config = dict(
    vocab_size=8192,
    tie_embeddings=False,
    extras=['capped logits'],
    schedule='wsd',
)
Each number is 500 + 40 x the weight over the matrix's rms, rounded and kept within 0 to 999. Layers, rows and columns count from 0. Numbers have three digits each.

# down: layer 11 MLP down (transposed), 320x128, rms 0.111, rows 105-171, columns 0-63
# gate: layer 11 MLP gate, 320x128, rms 0.128, rows 106-172, columns 0-63
# up: layer 11 MLP up, 320x128, rms 0.114, rows 106-171, columns 0-63
down105:493516583496457514469559448559502522468520529489496500505558526495551506400512537567550481453535526535538519464551494502484509481517502423487534517575456466518426513480480502500498492536480539
gate106:567455581450440530522527446482548511545476533473558451577540471501442468557497486556419509438524502523506494527497573474478526468566508536492476514509437520381524539497517479575481483580490475
up106:565456532510464520559484492511533536509512487503494499450507510527521523534612554538473541523491486447490417547483449490453443480528512514551468533518524522515495492525462503485535505493431477
down106:498541463494602511500518471538493514498472554488476484552524490494476470548531480530515479482531461496455466483562497546525482456487477501486465573487514389505505496539560409454443488506517529
gate107:513448489423497450484502558462531416533445558566536475468490441469596489451528483466567532501588515580519530542500525472494584492497485469522472498471431539473470537473536492557504492587501445
up107:490518540520506463544493463449501546525431521520494481474507460516476515503478443584555463469490542517554514477504494488489438490449496548511463520520470545509532526542528470528460479515466533
down107:510485552472531540517485550436498498451490483531517501448516482549525456471511536471494467461502490500497507556532481468515491473513475480549507501540498502447522508555444425452476456497465515
gate108:537528528462479536506513469523462452491568417505506572498492520595508485516446563488533521517526529486535487478385487569501515477445526496512486490517517457474486561496483448469553473452532571
up108:507510568512525523489552494454559527476473572523524427500507439422542585556545495534509517473514461471517509489523472472451546501544472504541471507522396507455476413564545551542464528589430485
down108:512549520500483544563523460480453571497561460464484557500509496596483493484436511458515510484510527527557490516491499545572551450478528526511486506499528482478451496500456441472510459414440580
gate109:481548466467511523489542496519480571450482484537464551527467481439490465483523496457475540443511430510584477505514463478561497479472480412484502466459545553517562531479446543547523499502427464
up109:477550566550452457560515497483438552502510536479500461435506505503525471541497492526559561509500498475550512463547426424486538456458444456481472453507478497567556489434474477447496515493487555
down109:487458502520575530470499561445546470496520542550530440530463469516519471442543486475490431512498490499426557534420561513458482492501486528477521498536458566502480575484591494546469502606541470
gate110:554491514394558566488631521482546521417511433559532547444562452427553582429496479421458481606444513586450526481449518514485604523435525485469509502515503571511513518524473579444550560569515550
up110:557452547570485552619541425520460507475521485475576512461581503534487535523456523522450500445483398470458490550572483575481469544584393547386524471474502559503533532533487436457510478429454519
down110:574510503523459513481392521449528505440619512431480496466464483472455475458413466557574468482545469468456537531530550495540529539589448561485538547505443505484539545448493417519422439522471565
gate111:531497506496448512581487480543474474452556464547534527508514505482541500522418504560453533476542506433502500456498531511532530451534495483515521494512499435485395540542524435549489477508530585
up111:462519474545524475513552485510388517493496486446519564515528545435549492504403537548536530487534560498502454511490509490535585499543486475493549462427507429564482491473515477536485573443474534
down111:528537492556536424412559563508509506429418582463528458508440505453492475552597514446446492451442498535462440474497496445464458504419537583472528500465568550513569436513517484461476520543467521
gate112:545506496507468510517526496492500479460453493506528557434475480494503475459545529537517514536499511463464479502544513546497454493501511557516534489487487557534472511532466571516468524554501495
up112:517472511455512492477501504507509543580507496499480456556470506473541517474516549523475466470568493470459475484502466503515432504534441551496512503495501543583471441470435506523557515533464406
down112:462498512542441512562481480451515459476573477532538528477467428468542548528520540555471570438504535447482458548588525531465540491474499517516496512489531494491540464569497497514551478511470490
gate113:477554449476561523528525489524467534468501507472474533528511532503468522524579463561523538490472479532542504457454519487545573523439549534481476473536456457483460519537468519493511543473508461
up113:545497513462518454521509511571459500443528463471453546494489544525520501517535462485537519490524435450444517456504468464530520544476541493529548490515515441463523476487445532491474554435452475
down113:509520486508446500466492515438559497478542499529509469510523389492517483425485477486477527504487518465484497473450500517498518485547505512500558525482466525546549468457497480496490485584452514
gate114:493429611525446465410551502449639543553449428452497495525436455523500548575530455488544534532443490478475481507554453453508516492460506553516465522523494516447512467540483504525442512526435470
up114:387473469505486522480527473478491523522478401477477484534454488492484510479440525466476496523436453465579478517496379487459487531562440552404493515471471497593453469511502496545444466546533476
down114:525508493519474571500546503470478562545475492477493453485467391411520499489405461505516531494477503469495553544491480513533525522497523529437556509475503456517455536485557536453516460502408508
gate115:442561500481495487557550479515484487544503455521541525530512517504460498441478511514543469468513472559522450483495496505573498464463533516488562462465521544570491546508491410480552483465535447
up115:537479488409478535557423516525509483474494486572470529492493544548530472478493488486468497491489508417481470438455542571482488512444515528596514492488443504479468539473514533452515502453563447
down115:503509468445467460511511470483538464480398507573493465526505438515466457529547441547465531468486464440474563487481556507482456507550555532527456494528430486491510484501466569496448489582507534
gate116:547505493519539465477461469538582451518487490511555512520493511526498507527497504523488529475517481579457481521540503472510524510456538514550466463530514503483552522445506516498466487481504518
up116:490445523541451565442501494460523497502463514470492479516497458553417527517532526483460467503500476441538416557458491507532528464421468478509484484470523483482544511534509492481539517523516511
down116:503529466487504460515525521541483506528466498490530466527468532516465506546511494574536480503434518545461514538501487547533437494414542506519463520518483533478480512448496549491503522522550408
gate117:514454519433511540483482462456521513530503468471489450540477485493472474459495503530492502496495496481506506538447561542507549536456420490485548505426464484468546499477436512580511468590421509
up117:452533547519478565468514466464495519502496440513567559465540452520513482484482536456529506490499526531475429534505460497514615583522536509492552428530474528498457469517465487502447498517525502
down117:556509515472482537431532456443496542492586548523507558477515357485523475488497471436562539533495506505512497527469535566442517546462496530505511478442522519474539507508514462538521518462508476
gate118:486530526498438520429548485480502597499508497448495491469528466504540566478435536469538478525513500479538472484477428503501488489525466464432464502502529499564482471476452493507519510545480454
up118:496535479533561497531440531577421569450549510494502531496486545498446552509488503436554506444545558554548472542437510480513560484500457469443528505458507547485538415428466465539531465431490518
down118:469524528461587511469442511523484491483459530541446530525449630531498485471545503458482526518492503574465494477524547516495510472507556514501523542497492523457493483552517518500438534495505497
gate119:524550424492543505485526530509448541499514537554426486484499501496535514515485520463490532538521492573480528418511490513542476474517583592487504476560507519537471471523460473545536510481464475
up119:505506477471465492424470517541466548489535487553455506427518506521514528545529511481541493522556438482465503431571465546538508508522545541534443483559518486487469462505483480466515563477443480
down119:584449543481447497539444444498571479497526519453524506498477499496476475505512441561498535517440444474455484525523506488480480510508378503401519517450498447529528505512494527540495513575567493
gate120:458497540508524487387579567506537437598462437502503495499466474490456534451461477448481538437513455522448489473482520504442521485520536486533534485466507530495416506509481517530560527486492473
up120:510471443522492438510420479563486483500438450490532516472469522546526490530489503589451492461530434471527548526470526454465558555438565512524436476484470466547498524472491525475532434477525480
down120:483482488561502544568411495498473508455512526538505492473461576462537508530474521510553511527488429512519500542464450474456500519560471498420507549516522557569491480478695499512482523503521562
gate121:443454510546488481479438501448515458526521530564474507485471489538501492531552502462524502540493525468518491480440495497516520496547492439448529538447486510546493543486468486583503492526460532
up121:518439490569477447458488466525458482475525512487512466414533532501493458474448489439477502450474575495548462556502457466552539536500537484484476478514518556483521478467488484507469515474430524
down121:516564481442449455477493511450520522555503446521501506533477470466465479533505479531508470512510478480478501496500518535533535476511532488527501478497586507482505554454588466532553471526489550
gate122:474425489523497496552549500466505517452489490523519474550502497477520401517508546496519510523539504578542457512592476549541529522492457501530480492545476496507528477515449458494526521468428486
up122:479513470455544561481517446520518568482529450440442532470492486515549533550491545488540500443552508547496459554481480554399465601539467479534531497500494532505522446403507482510527481503461446
down122:544506509585563478506510471520520539541507547482565575491480605513425515495476556543476574473483553547512484532459452520529452481447547442452540502508520539546450499506502540532533476440504536
gate123:494460497509504540510495472482479555479507441433507412510489516477477492529497506458486522523473478596514456590510517443477550548541544536508504501581485557464509462507435497483460556479439483
up123:449483506529518524514471533465531538509562450574533502553468492495489525581519485428480587540509496530467444514404481500420508480546509504525565536506468500478523468538502454512459514476567513
down123:486493484493465485493510503522484529546420454479496503569496467485474482491402455495516505482490556456459506551466492523478517465443571511491555508459481477451528490516530576473498507524501543
gate124:528502479429480437463579508443521534529500529555508459509544429558516516439537498432483471572479515558495487364475454499476515398508550473506501545533527482493445449548484505486464521533420478
up124:526497471597466512530469524463517520522526451464473444521582514427470496537513536416434485537505520516461526438529528570541453502552448489494550534458486476529505467534524438531434536507483415
down124:534494497482486511447477544411484519514474506491500468471510438405473515515541478533553495556465535461531522496538483500513518581496546521433534500417603451540480554486528532458520538529465513
gate125:472410491521542511522477483452509475477515509557506408526566452506544493456568509520425458496473470457635422567515488495463543482530466463495576478513428489462458484519464485637514495511376541
up125:488465590534484568498480511503484486462527522506521525483442516481539464545473485449606466527552555447486475508546491483501466497488550520546499559511492442538452520613502529490431467493545482
down125:526410547481481553489512400412575467521535560578491527494529419488477585491530497477501504537526492408484521398472456513525548541512482420498508478468498525461464490512444488475492521509425466
gate126:505465528508483484512535496405541455466479496497550526535493378549599426479409484489528577536580562483441443397481542487459514477407462505502506531572466488429531457483498613493489576532508520
up126:445493491606523409527489537480459506524502597433539637535546521551502453498480508483487560476572585408429406456442503544425400479471430532385544550544473454482539458412503456516476550428516596
down126:483552436514443477508493576499456506547463605382471578511548484491464503533489573500485549439472517460423487514484546506542487507531379526445540527495494480549479519485626439514517470505552520
gate127:525504514507527580502530480472504500488505511508493420470499464444545488515477505476538629501453500451514502525545474427504502502523492466534531476465515480543490406541404451539510476574500508
up127:488481500454496489549446468532540534528506477529481469515478509512457504451524482540502501508530512501529507476513554519532519517447541463507502472528463516452495553515477409575561504478510439
down127:501521490472472507491574460528499581508514458490499565525500576481488544487456495522496512571501555544496480450470509544569521504533511505517520517493542485501452498557564439486498465489477462
gate128:514548493530522504470525474478492505444479465534484508509511497423489505461427454539500518533398504511467544504497569526598478524458534524510482522511510522520415552497512542451472509496472428
up128:486488500539495462579439411481496543449509482519485493480581501499502465502482506500474441506500487459490531466466529537496514573544577428593480505507476493487524501528520505431471532480471489
down128:504541530504503514539480472511484491456531518469501481475496466505470509517534504517532520529568505522507561460481514479485492481522488488510489519539491551548515483536463449498484503525498516
gate129:430498525467503558443487485470525397494499479484511483496502454479508462551522473508509548528550412582543497514446445490461605529549416506498472538546464537485479495555493507505469506507526501
up129:500505516487488515538512531494494406509522555464482477458525492457607480555482524492474547619504506512459475440525443504527483501523478454477454534499471512498431502588554461463415467532586481
down129:438480505546574498539466566522586489489461518548489543453510527535564496450506513528496502490532524525461531507488530513498440506471486516488445524460561473497498542541485554475482504544555475
gate130:544447546502488534444516462454476460493530537506499480472495441483501495517514543474492520580527573506475477439531560519451562549507488517485507516568474488504525453518502490525370500568497481
up130:487506504549511549491512494474557501533413487517512446474494494534528438452432538567550480436498435489521573574450567442551488443445478466551551437426446521533435525497478515464531494532457507
down130:476455576469517588452506472464504508483471459564462455504491478552505546516472569484529471423528453507513437506559560540450593538511483561474607545463478468487587495462569472515440443596515526
gate131:435525511556462473538567498509481534516497506484554515429489490532513499521436499512523567540472480510519477500579508448425446456493478453465457425434454491533516521456494445508481467509571471
up131:445442451496512505545551508481498436574486460533387511448578497526509517538504467471502488533523477461494484491483542502521515509577500567500537515490516562515495476541489473505491473510432552
down131:412545601546436539500554485408493472499471507569486497489467437474504482490467529515476538465516533496483519432540456508494462468518490528559468453473458453491518502410469506445538529531475574
gate132:417473556470475535501544462475489473485496497466492476480503494470560434461496533477592483436510492487595471478576536474500500498537484536522504431500509539515502554486495506503489457518531453
up132:485467480470507534491497512468545551547461487501501549606462448489459566518522518459489543521508495510473498526506485550490518489525540471556513479468531482493480512528481458480554541526536434
down132:501548565468460504523647519531526473487472447448495528519465480545497519486460511516467530496549507512550500552549528488532440515501490478519548497505474509487529545546438452471530553502494496
gate133:456521547550497514560548504493504454438573423507544398502581481512522467471451458448508494515494588526450494519512460437571534434489491462513521484440423539542457469513415522470435571519504421
up133:496497424513472537505416536477583537507446512581413502587507466478508508545534567514408609478491506480555462448536488511522483514480483497508480531501532448508568564575491573557580426497570515
down133:514517471498439524608481421568605527550442515534475506559492556597505427537515484548514492521406501477573439479498530450492513475432543553564522515529485522458536511539481553570598522416492474
gate134:551569510456550508441535469480426516529519494514493510449474503473450585487441469471491532527497464440464489438536543480443555452483497482469516527508532559473520478470506538537522445494519482
up134:489464515467511456547515526507540415462443494528502561517522499544449524472480467515457457517493464527472508484557568464476507488468472544499542519526491529469433499459497504525563499496468520
down134:537539494499504455495533503536480543549514512529470517505455535474496539522494477509520569488466531517455488434502489552557497498604531516504494476457505525507498514486494491505540471463475537
gate135:457453448495431459482534484489480409536571511519480444441446503541503483422455538437543540539496444533549501532523532483428506473487440552456575441563493494494501476399519460474524532525480547
up135:524514525493576534445517541445508558425496479520513480527451492526554493552444454470565639548504497432443546411538459522457529469517404567521538547489454540514531470498482476489529549516418477
down135:515424540483434485468484505489435452497500456456487504415549551484485481536438470505453504547476440482519551530578536594523448486444523520534473479479492502448524470565544468505486475542465549
gate136:541569486410423482428528485510481525518419488561472464459540457553526450381405458513543443537503537505452463507558513467512446434499559483545513503493517573497463498451527534490485501560543525
up136:564493514467485486463497514436500509537461521474492517527530422497553541500536454573482483523511518577478492530471550523511476483524494455436491543579511488550456458446484462476499481548466420
down136:414541420525452463483546508533473491509529489486465439525536522526457463422453503428497512487448573585475517491500507462519512487457494498451461487527478552502579488439553513539561536518477344
gate137:486482562540543492459504478409554497510496448574489457615518429497507465504534521546460552530493483523482452459523520504559584526502515496631423520531512465540471484510438524504457507556437499
up137:498530428554572436493530478472468533552468536532437499564581469526487539469525490473522532492479466513398485474551446517537451459499531546517525533462568440572511476472495408485492497528445443
down137:438479473474491488454430571548449447478501504443487469526497542423538568575504507493444539453472539450498448456473479542462556480518489497475551497540577607572587516494552462517519450440551500
gate138:540467565513379507420536458516528542521526472479510496505531487594460559442430536505419510477475580481472494465538518507533511470441508515471530501533472503534471470512462529529505508495511523
up138:508572518493487532542517455447460499485503477508569458538481486481547530462378523500562486453441491459547438494437563465503548548548407455441591502483473507489476473580528482461439481530491519
down138:490521516494391479423503422470532566490519458561492533503559461541504493483524505463443512429479474525545465520444490496492565513507475447513591471543509579496507510459360456541567559413497528
gate139:507579460491478564471527480509494459547449488502489387432614472479411487435413518537524494455504452503514482530534542566543543535558517537561545481502485600546499488453468469527516380583456437
up139:442521461537505519479508522533481498537533512485523548435551568482513403377490469552483540521469502481536571537460508530524521507481509482502519489504461505466511544447522455502444474456568468
down139:521487419488504468559475449527511498572468528553504510469578568436478463442585504512450550518516494479492486506457440527499563569474513528548471542495502529559531545468489514512475568478518522
gate140:514511508470441500522489508499453459453529470508493421498462516561534447536461537529511482482562429444518538520498452477542484554546401461468493502504541600492536535507516523546449467479522539
up140:482531490516516499551500458490432514570505530524504489473531456485422510525492512536471495561445494558570533464523543486498549486457521446463433475468484521485443526476511433531510471545443460
down140:578490499571458483478499479516491463560477451505479484516450499490503527442556448536533541571515503468426456493507476500531552479565587444565509500454497528530477434519478461539478538591514572
gate141:496493461476524471459478539448554519490500557506575491536484439487514496575507491526506508519520477529510552496520593453523547511504509530466458492518509546479534514527503498532559535524428522
up141:496530498523563498555465510468470486498515458492488497486424529531488496498533531475535541505516521466516439471445472522494484451408465555444537513456505501539570549448485559442514552505566519
down141:522469480477495428485548480499504542530446484473563496504599544542523502546471526511530485535514454540522507490549484532480544535573478485498511486529536587539461483529524489480523547473513509
gate142:453475548509450522481544451536486509453493479484513478476452535504503491482464483551498499478540554537489476471491498504471520512460491459471472533481539471423480484461473511520446553484477516
up142:541548502514487506491458503519473493486531456448573510396528511489361462578466485477515504515532528430534485484475478433551502541512571505513465395558544476531515526458447478508533517478510502
down142:488518545504480519453475472476495457521454542470550544447517481549493537504539440551502471509500457447458521491530486520425495494530540536460545601465431504486445509561568522551502485565537473
gate143:461507526532371488515534468477455543484518506492534473456453522526512537413522525499505513519466551524540426512581468475454474501529488447473537435485548545543506392491477489568426476475454482
up143:615460558480507546500489532551459449539530516471534498463530505478499403491609518525611405484538509514502562524561528504442454430403546517449534479542522469456476556505523472497507488494540502
down143:495485501451491460514526519451470518526501536485569451415520453482452501536536520470478556480507417580437542515503496481510565535539489501508481501486537509532483501432503511512473492553485462
gate144:457430511554503452519598531445486542551494503521540555468523473479519593499499565419524471521504462546506375429536520505487482476372515544434499496471518483561563502447521520506490532505497470
up144:467461534513518518449495526465494495377450576509501482472545400487547538482508422495546516489482529491489393568520473509419438445577544479506494578537498506442518539469459460559454454547379528
down144:476522389602553437537447526525492456509501473544475467500427522539466582483461484496395534533516549595465538431509540492571497468458540508474418504476459474510489493501505534447435442517473506
gate145:492484429490549469517563490456510431462492531506501532580519480558533461486510531529480490507489533530545468587561458549388518482432470528484438500575499469495540422470540506560482486533450531
up145:532490558482434501447494484552498512468502436528491530471437518534542546576475491523493512523502483468556464513463523463514480505537540472533528473429549550498488530506502492512545513462522429
down145:456445577481531542464526527498515456472528420518469553493449475530527483442427450511481517427537443469486508439572490521524518481507508484524478536507440476520511541500371586447513467523479484
gate146:544564534508472538566519514494509538486506440437527508463457479448557450481451434508594508558459453497545488468560528526513453515493563511538609530446443569516628510503424476456488493472473388
up146:558502575475578509514530493482437485419569581476501536478438487454503504475503492516475539463566547488460498579540412515562474439549508486575432437516454468481506480508458539508450512479400447
down146:526548503559506521496463514419548426470450537437441487522506474489505510568478478446442449552537445512511520466558529472500454468508546451502547465549514456524483509548585478577586576539511526
gate147:553549485551524571467517476442486490494508520534506480510525385489549483473453468515531586523529458496476491482464506533480478485464537619469531558580464474544526464494465450481482478585559523
up147:488531410492490497459514522537482515524519520473394567498519485497456478499427458507521505595435496518546491515496461590509449530446547462430542509539538509504535533492539501433437505479539509
down147:488509426489480451427563560572437493567480597514488537470501553494512490476547464473437506584461543520506480549465478512446460507435463467442477538503523511473536498510391542531554513455556580
gate148:462520534537512492517584482517586507475524481551454486513483507518544462490525515507517562493484499432474532538489528539482504477453499470543501482528448527505506512510459503506574469489527453
up148:517472505375484494481522503518532444531556468508458538472510500514487514470468496524532465550432535467494498535549555573558496439467534451532535461535569544561500514502449482505501516491546440
down148:511454562506517508512466403482455444493515551550514477455486514426553536476559477477496494506542540454520565480466511576480519551541486495519545456476488534551452500527536546525465471493488560
gate149:593462494405437464512525545490495460529489486468511404532523484525461527542485451533481463580495532494502507512548492461482463447420500487497503566498539445520524537377537511461472592503490462
up149:517514412404493448510489533463514515531457560455499434516549450474511588582504543511491374542479474530530494476549495500379509414450424461466461525542508466493481420456622498469515578530496451
down149:499524464479513442487529438488480500492531516546445568498502536490489443380526533429547501472547488458466470507398590505529532560562499546487508441559523527495442578508397513532524442476524514
gate150:455597492451471538476495486499589476559468525505455532611519417579436507474475484634443457442540419556547501506576540579508507425521537482577506466500508549463437493462502510548484408572536459
up150:456480476539477476507561501482436547438561504442541482505569523544461489435546488518552564476449567489499508494478424535488493422463458530402580559472455463484568500521503420509504464485490441
down150:516441543528472485591465533523484563463522549535581495452446549492514424427629490512592473537485502444536468487423477511422501429455575490499453485526538480587478502506439562476468587434491531
gate151:543522494487494491486546544514454541487512492506596433449504516468536478492482527473459516547525535485495542505519451496518489511499548529420432489544542514608526532507462499502504516518564510
up151:491509467420460549439514494513481535451506490501558492499485492483467520508416482477509509446480598594584508462504542552489500532492484546520507456517519620464485461476447561526545521485504505
down151:529463495501514446528425432506490501441450552541513570518528518501457454507592574523499457466518489473498502470507465477473465517537493477440540498423512449486477524490565575493489568531476545
gate152:468455600524428453511510414461606520446537517412454553531493475552471523560478475517468502440477485543503514575466519520506562563538541532471525545493480484462520482569503532469497540496488467
up152:457464516445417463415504528463513457540562507527450516491485459536486425514474487496524531514499487484533498377536443546551473495498504505528469468472511513529528414486513547494490513477512423
down152:546577535504561554402503569545519502542520489481534515544477496479528503405469507553543457404492476524557502511556540500466533515472589505504609445547567490542501518477508542491528495481484530
gate153:488499458447473507498594483378475491439448552476478519509538346569550458480441561446495437497577479561554391515454514443462577511516458507468558505500505461499507482511486581489547572596483442
up153:485478492548514484532524531490405479428496641467532601445526527599544503525503540467485494513588462476515398444457463446459441463549418494394534557471513418545555535407504454502520606465459498
down153:523473521505468479567480536492435480540499554454463533502492496474457479542480539460565513461496485494385571482506534512532478429497440497456491485510596500516456534518683413495431456450534522
gate154:516533542537510518516537464491484495492493525488517489530532527485529483507540553477518534482476485476528456501425527550491500511438438480468566505479552542504511501448508441483531534463522517
up154:519470456495506435446517465473493534458446443509507451545510509496534464506488535537454521474507483452521536459547504464468462519564522495551477473477498469540440396535585589480559592497519477
down154:492476498491532528466576466498467524534543483452495540528570510560515468526478532498506494460529462534537500481473480478544543477493468492506479497527542525553527489484487419489513535513442543
gate155:558508519450481461446515520443521473515471513495507521542447483573425510509477520504489606557480581515552445497528479539480491430476474511429502557400505465494511494416472397608558465529493584
up155:555474497504556492454585472532463516531511533555560520538527516506488515486503559469510512442512511535538467477417516512513501460464433515440537506449514412507433549452535531554454511535472550
down155:523492423486560409535387449442580538486481413492511477537462404460475423545502461438495525534445464522468603533519532471457511495574519545497525495436486465569470510474459497499464503511485483
gate156:512463570455515595494561477444593484440414455493552567584494480471576557489496421480494482497490440462546513518469543493523551506552556460577504492538450489511482476520517463498527461569561429
up156:525511457507558533418457469540454488464488441515533481451499493591437488486498510498447583414550514462491466505495507502531523539465509545429570513457527482519536493425424490458498482532476485
down156:512504469480528487472478523500456503458524459507478517461475440559487459436510538429558539424565542511513539469496462531492552505460544465565551454563582460546516513495520485491543542464478515
gate157:465532498500570515516507522475505502464530530469535504502468522466462452469460471508563508571523500512560485517463506409465567438468530551463473516545450497522538562415514475533461512484496571
up157:483514550547505627500449483477496587550512528484491477486424465488408451487484481508576489514471513532482504560461540485550519460478568494530449566485488538518512583459422411437563432510492493
down157:475426504520519510517496453514471512496473507564551434450421554492531523488575555530556505512476502518486477481520421491522503536524510520526540504520543544465474460570598520490531495535448402
gate158:532458526493521507385605533494487505516413440559508512526448442510441570510494433546461545471510497471480519449568546556499442435479508537494519582440530528529476485435453547537515485536452489
up158:485489423471502454489504485508508562545486489470524539559380484475480535517511463530479504533502429505465503483510490479589475603582504471465482492513519491509494533516535569521461428484454478
down158:506549442412454453618477483450502532513478503483512495510478521424506559430413517561535459522468562461476492477428463529537511527478490485478508528482551520476394532554549515505459511428548400
gate159:424458478477473514428585497407524528520470520516415512471496421455443479494510497494551493568464484472464517545468466544493495456459482472493518493532507518525493499493491536532528549554477452
up159:491539534492551535579594576514490480482528527553543468504519483534500528555528532472535474482459496457417528484495486510450468450515482471530528584448499547490525475512463470511500471494515504
down159:511501558473485500401540504551479474491481459469506436437471552480489493535513501432511468504587507525450545474482509440486527508497563443557479496523421510470548513528588560485447520494466508
gate160:520512451464553547474516478481477498418477530492507444448490478521569506526433533461474496512563470553483442483520577489506572445539468463478436483495559561489501440514481461579490547562512487
up160:540409514504479516552515536465435480523522576507569458497493519463507499500462497485525500500583461504525516459468472436458465514500416508537476563499485482488506472526499476467570538488477554
down160:436402494556517407533451496480444507524464529491551535566478538524494437503505505449522480476553489502487521511517455499521453562436510453566506517502526419484540513462575480475480462405479479
gate161:523494508473451658508449447457575519495459534471537489528460419543465546514483508531488495529432478483506486541457576574480490522541525503530502524530521582425479495505482489476492494588512550
up161:518526439459483519521431456574491611479562523448491558506515535553470529503495503514518432545438555476530549560386473542485436478528532453582478574552577536423517613549539474433485481471537541
down161:492458406502516446493342536611519550510474537471500541481519529449467497530527453494486520509401533504474539527465414570476492429524452497484393522618524521532560489465415505556540421405506530
gate162:536522491403478498490571507500478507482586527467467508505519504570519485535449414466536527547524442509561519447490487500514527509510528570491534573552491525487483531452498470497512492484518472
up162:466516510506519509527520507504554454499485558580514549446504536454465529503581520595517483502499550549493470520511558482502435485422460476526492473490509534502547490534463540475471542484508565
down162:520499493527444456493575434469517511494560449460530588455496496490414564510518491477496476495454523536473460461513449528473499526516567547484484482531540440540527511476474546500528501419500522
gate163:487443579471490530548542491523467509454558435512508487436507531502506544542513533539532515520506475514515513473499472511540519530462490488509492423561514507492547551420504546432521574493514490
up163:498496511503428519491557467518469530492486467487572528430501532546491528484492520430456540465489532505464518510483470500491483435457521467567535469459568528526527439531428483468548540458507576
down163:518551525510460509513444485465502458470468524554513529522491443524433517530507513550481497555522497441479512455541560457529439520517520559426507510495444502490476558449531518516430493570537485
gate164:478444581493514495509527502500520456530522560545516515501471491536514511505526563506546506449531464563491504541429449473435488432586422501493533533459463567472535501516480449512541493474461606
up164:500454530534538525528516532475513544461491505445530534524518489507466474530449413556480525571479523457477520549444505496531556463501505523441451568521531455447489535512484505484469478512484482
down164:501473501531559436502488464470523433475427516519495497443455505532490597474539479486487580514521463531465526435510538479444482509567470471534476525490455485546443474475530496484495509532496505
gate165:585508569467464477530501471507556504410484457534412470546476507491562554506484465517492560530438547533474437510470418511508491492451495465483526559560478509527500522540463513514523483517499473
up165:552492514480500474467456503508512533465451515484469440509492494484528506530527517530556521458517455476635482539511539436497454558543487525457545457413450471489464592507524516525472488497486531
down165:530496540486472461493507414518455526491511512473484525522482535490576504491520498511507507506528479500543507462413418514503486504514499439502500505479541490479432467463506488425451455504447467
gate166:629431499516573498464550501433527545476461508472551453585468476505517508494506554446530496493506448434512499450545469579540482513537535545489590547501504510579516497453550486521428510485464488
up166:520492481523479480495435496475467469481510505524480491490521483475496562554531492506436549553560514606540440473523500460478486487532443507428484474542515498540560458505487524487478440561499489
down166:518500468442545425468570466498525454504457523562520503529540502511531555502523486517518558531475475527458467564504479532509455461537508505518560530514457546429483516479491429500510434537471488
gate167:510549497479464567509527469525483522466494465483518438500498489547489456519528520443495457428498489448558526574510502533464436520477424524491557489541502453415528421474514448562520513486503517
up167:522481517481558509437516539478524534547480544479505483493489496539523471474469521444512488509496484545547550479485536520498503436442499545455573474489523526492526542473471481498512469517519518
down167:486506518486461518566438493563537536477584500470483486501507534530495491535552439526470458492500528464508552529509537551519531534451479469448495536529471424472514520577552442571541492530483467
gate168:478479465530536509470559502431469486445533532545500452389505439478498495452462522455547411517524478505493523484547499500513532437572518472543427461500505577539499465563434509510501482508386453
up168:538471571507490547535431486483516408476414516477530534528554503499475458507502510573482589449477556551545533563514512447490529575465475585496519529493424489503514520476515448468435514521597538
down168:483522438478465445533504467543428485506474503549488435435459445498604513525450497447547517515480504412482497451535494504526517567533567549588459489493517547515558430571493530527479472478495548
gate169:469416484480450533551501513432541401494517499475457429570493473502576493491491494533508429504517441514609459517548593466554521603544469517529546514593463524505500535553464529507450459475496546
up169:509436564473551477468538516523545520540541501545478614495512521542538434566505500498465475485488418487504516504453527523565513504578541491533566463519438525533434487471495573463472477488497478
down169:497596528442510440574433493502548511592513476572441483444538515507506508479471480454499499494495496397461542484527479551456435522488531428454508445498480585456468493568539494516515528455564475
gate170:488549523452458551480528533484544549521519490473484458509483492481505427466432487497526451487542576566458487463482587567436513517425532523503593538528535547497523529452490504512504512547546476
up170:522492504569542514463423479490475523515501435533520478503551471496496522473584511453484547537483533511539430473449493476567635570463557528463498530456512472468499426506480510507522570527457424
down170:561513506462519438566513529485492474578468439486574553490524488568536552407482498492484543575441473495484466496495547511483567532478519552435492510499495533498460510526493538461521570473525571
gate171:536536464504493487476505501487528522463532487503507486532518504480520523481511452464460581500503535468501460480510479505440458497485474479544513514490484510495498416447478554481452541528549482
up171:504463522564503480500531512482476463492493502530477518466561493540428482543468456541392507468462471451467528512483540483517486471413481500493482501455498406494473521481514499490511567491515526
down171:480461478536525493536558572496415529512492532448529505476610505548459497532495528503510518452472477603481487527501479509525506519547551506433489511499522541530487531484502482492473447432490510
gate172:539513542501446559432564428495516507586395483523506443519587467538427483456538439489435485467484529595495489523563575567575463527508554509571520470527475543406455515543496491623528443515479462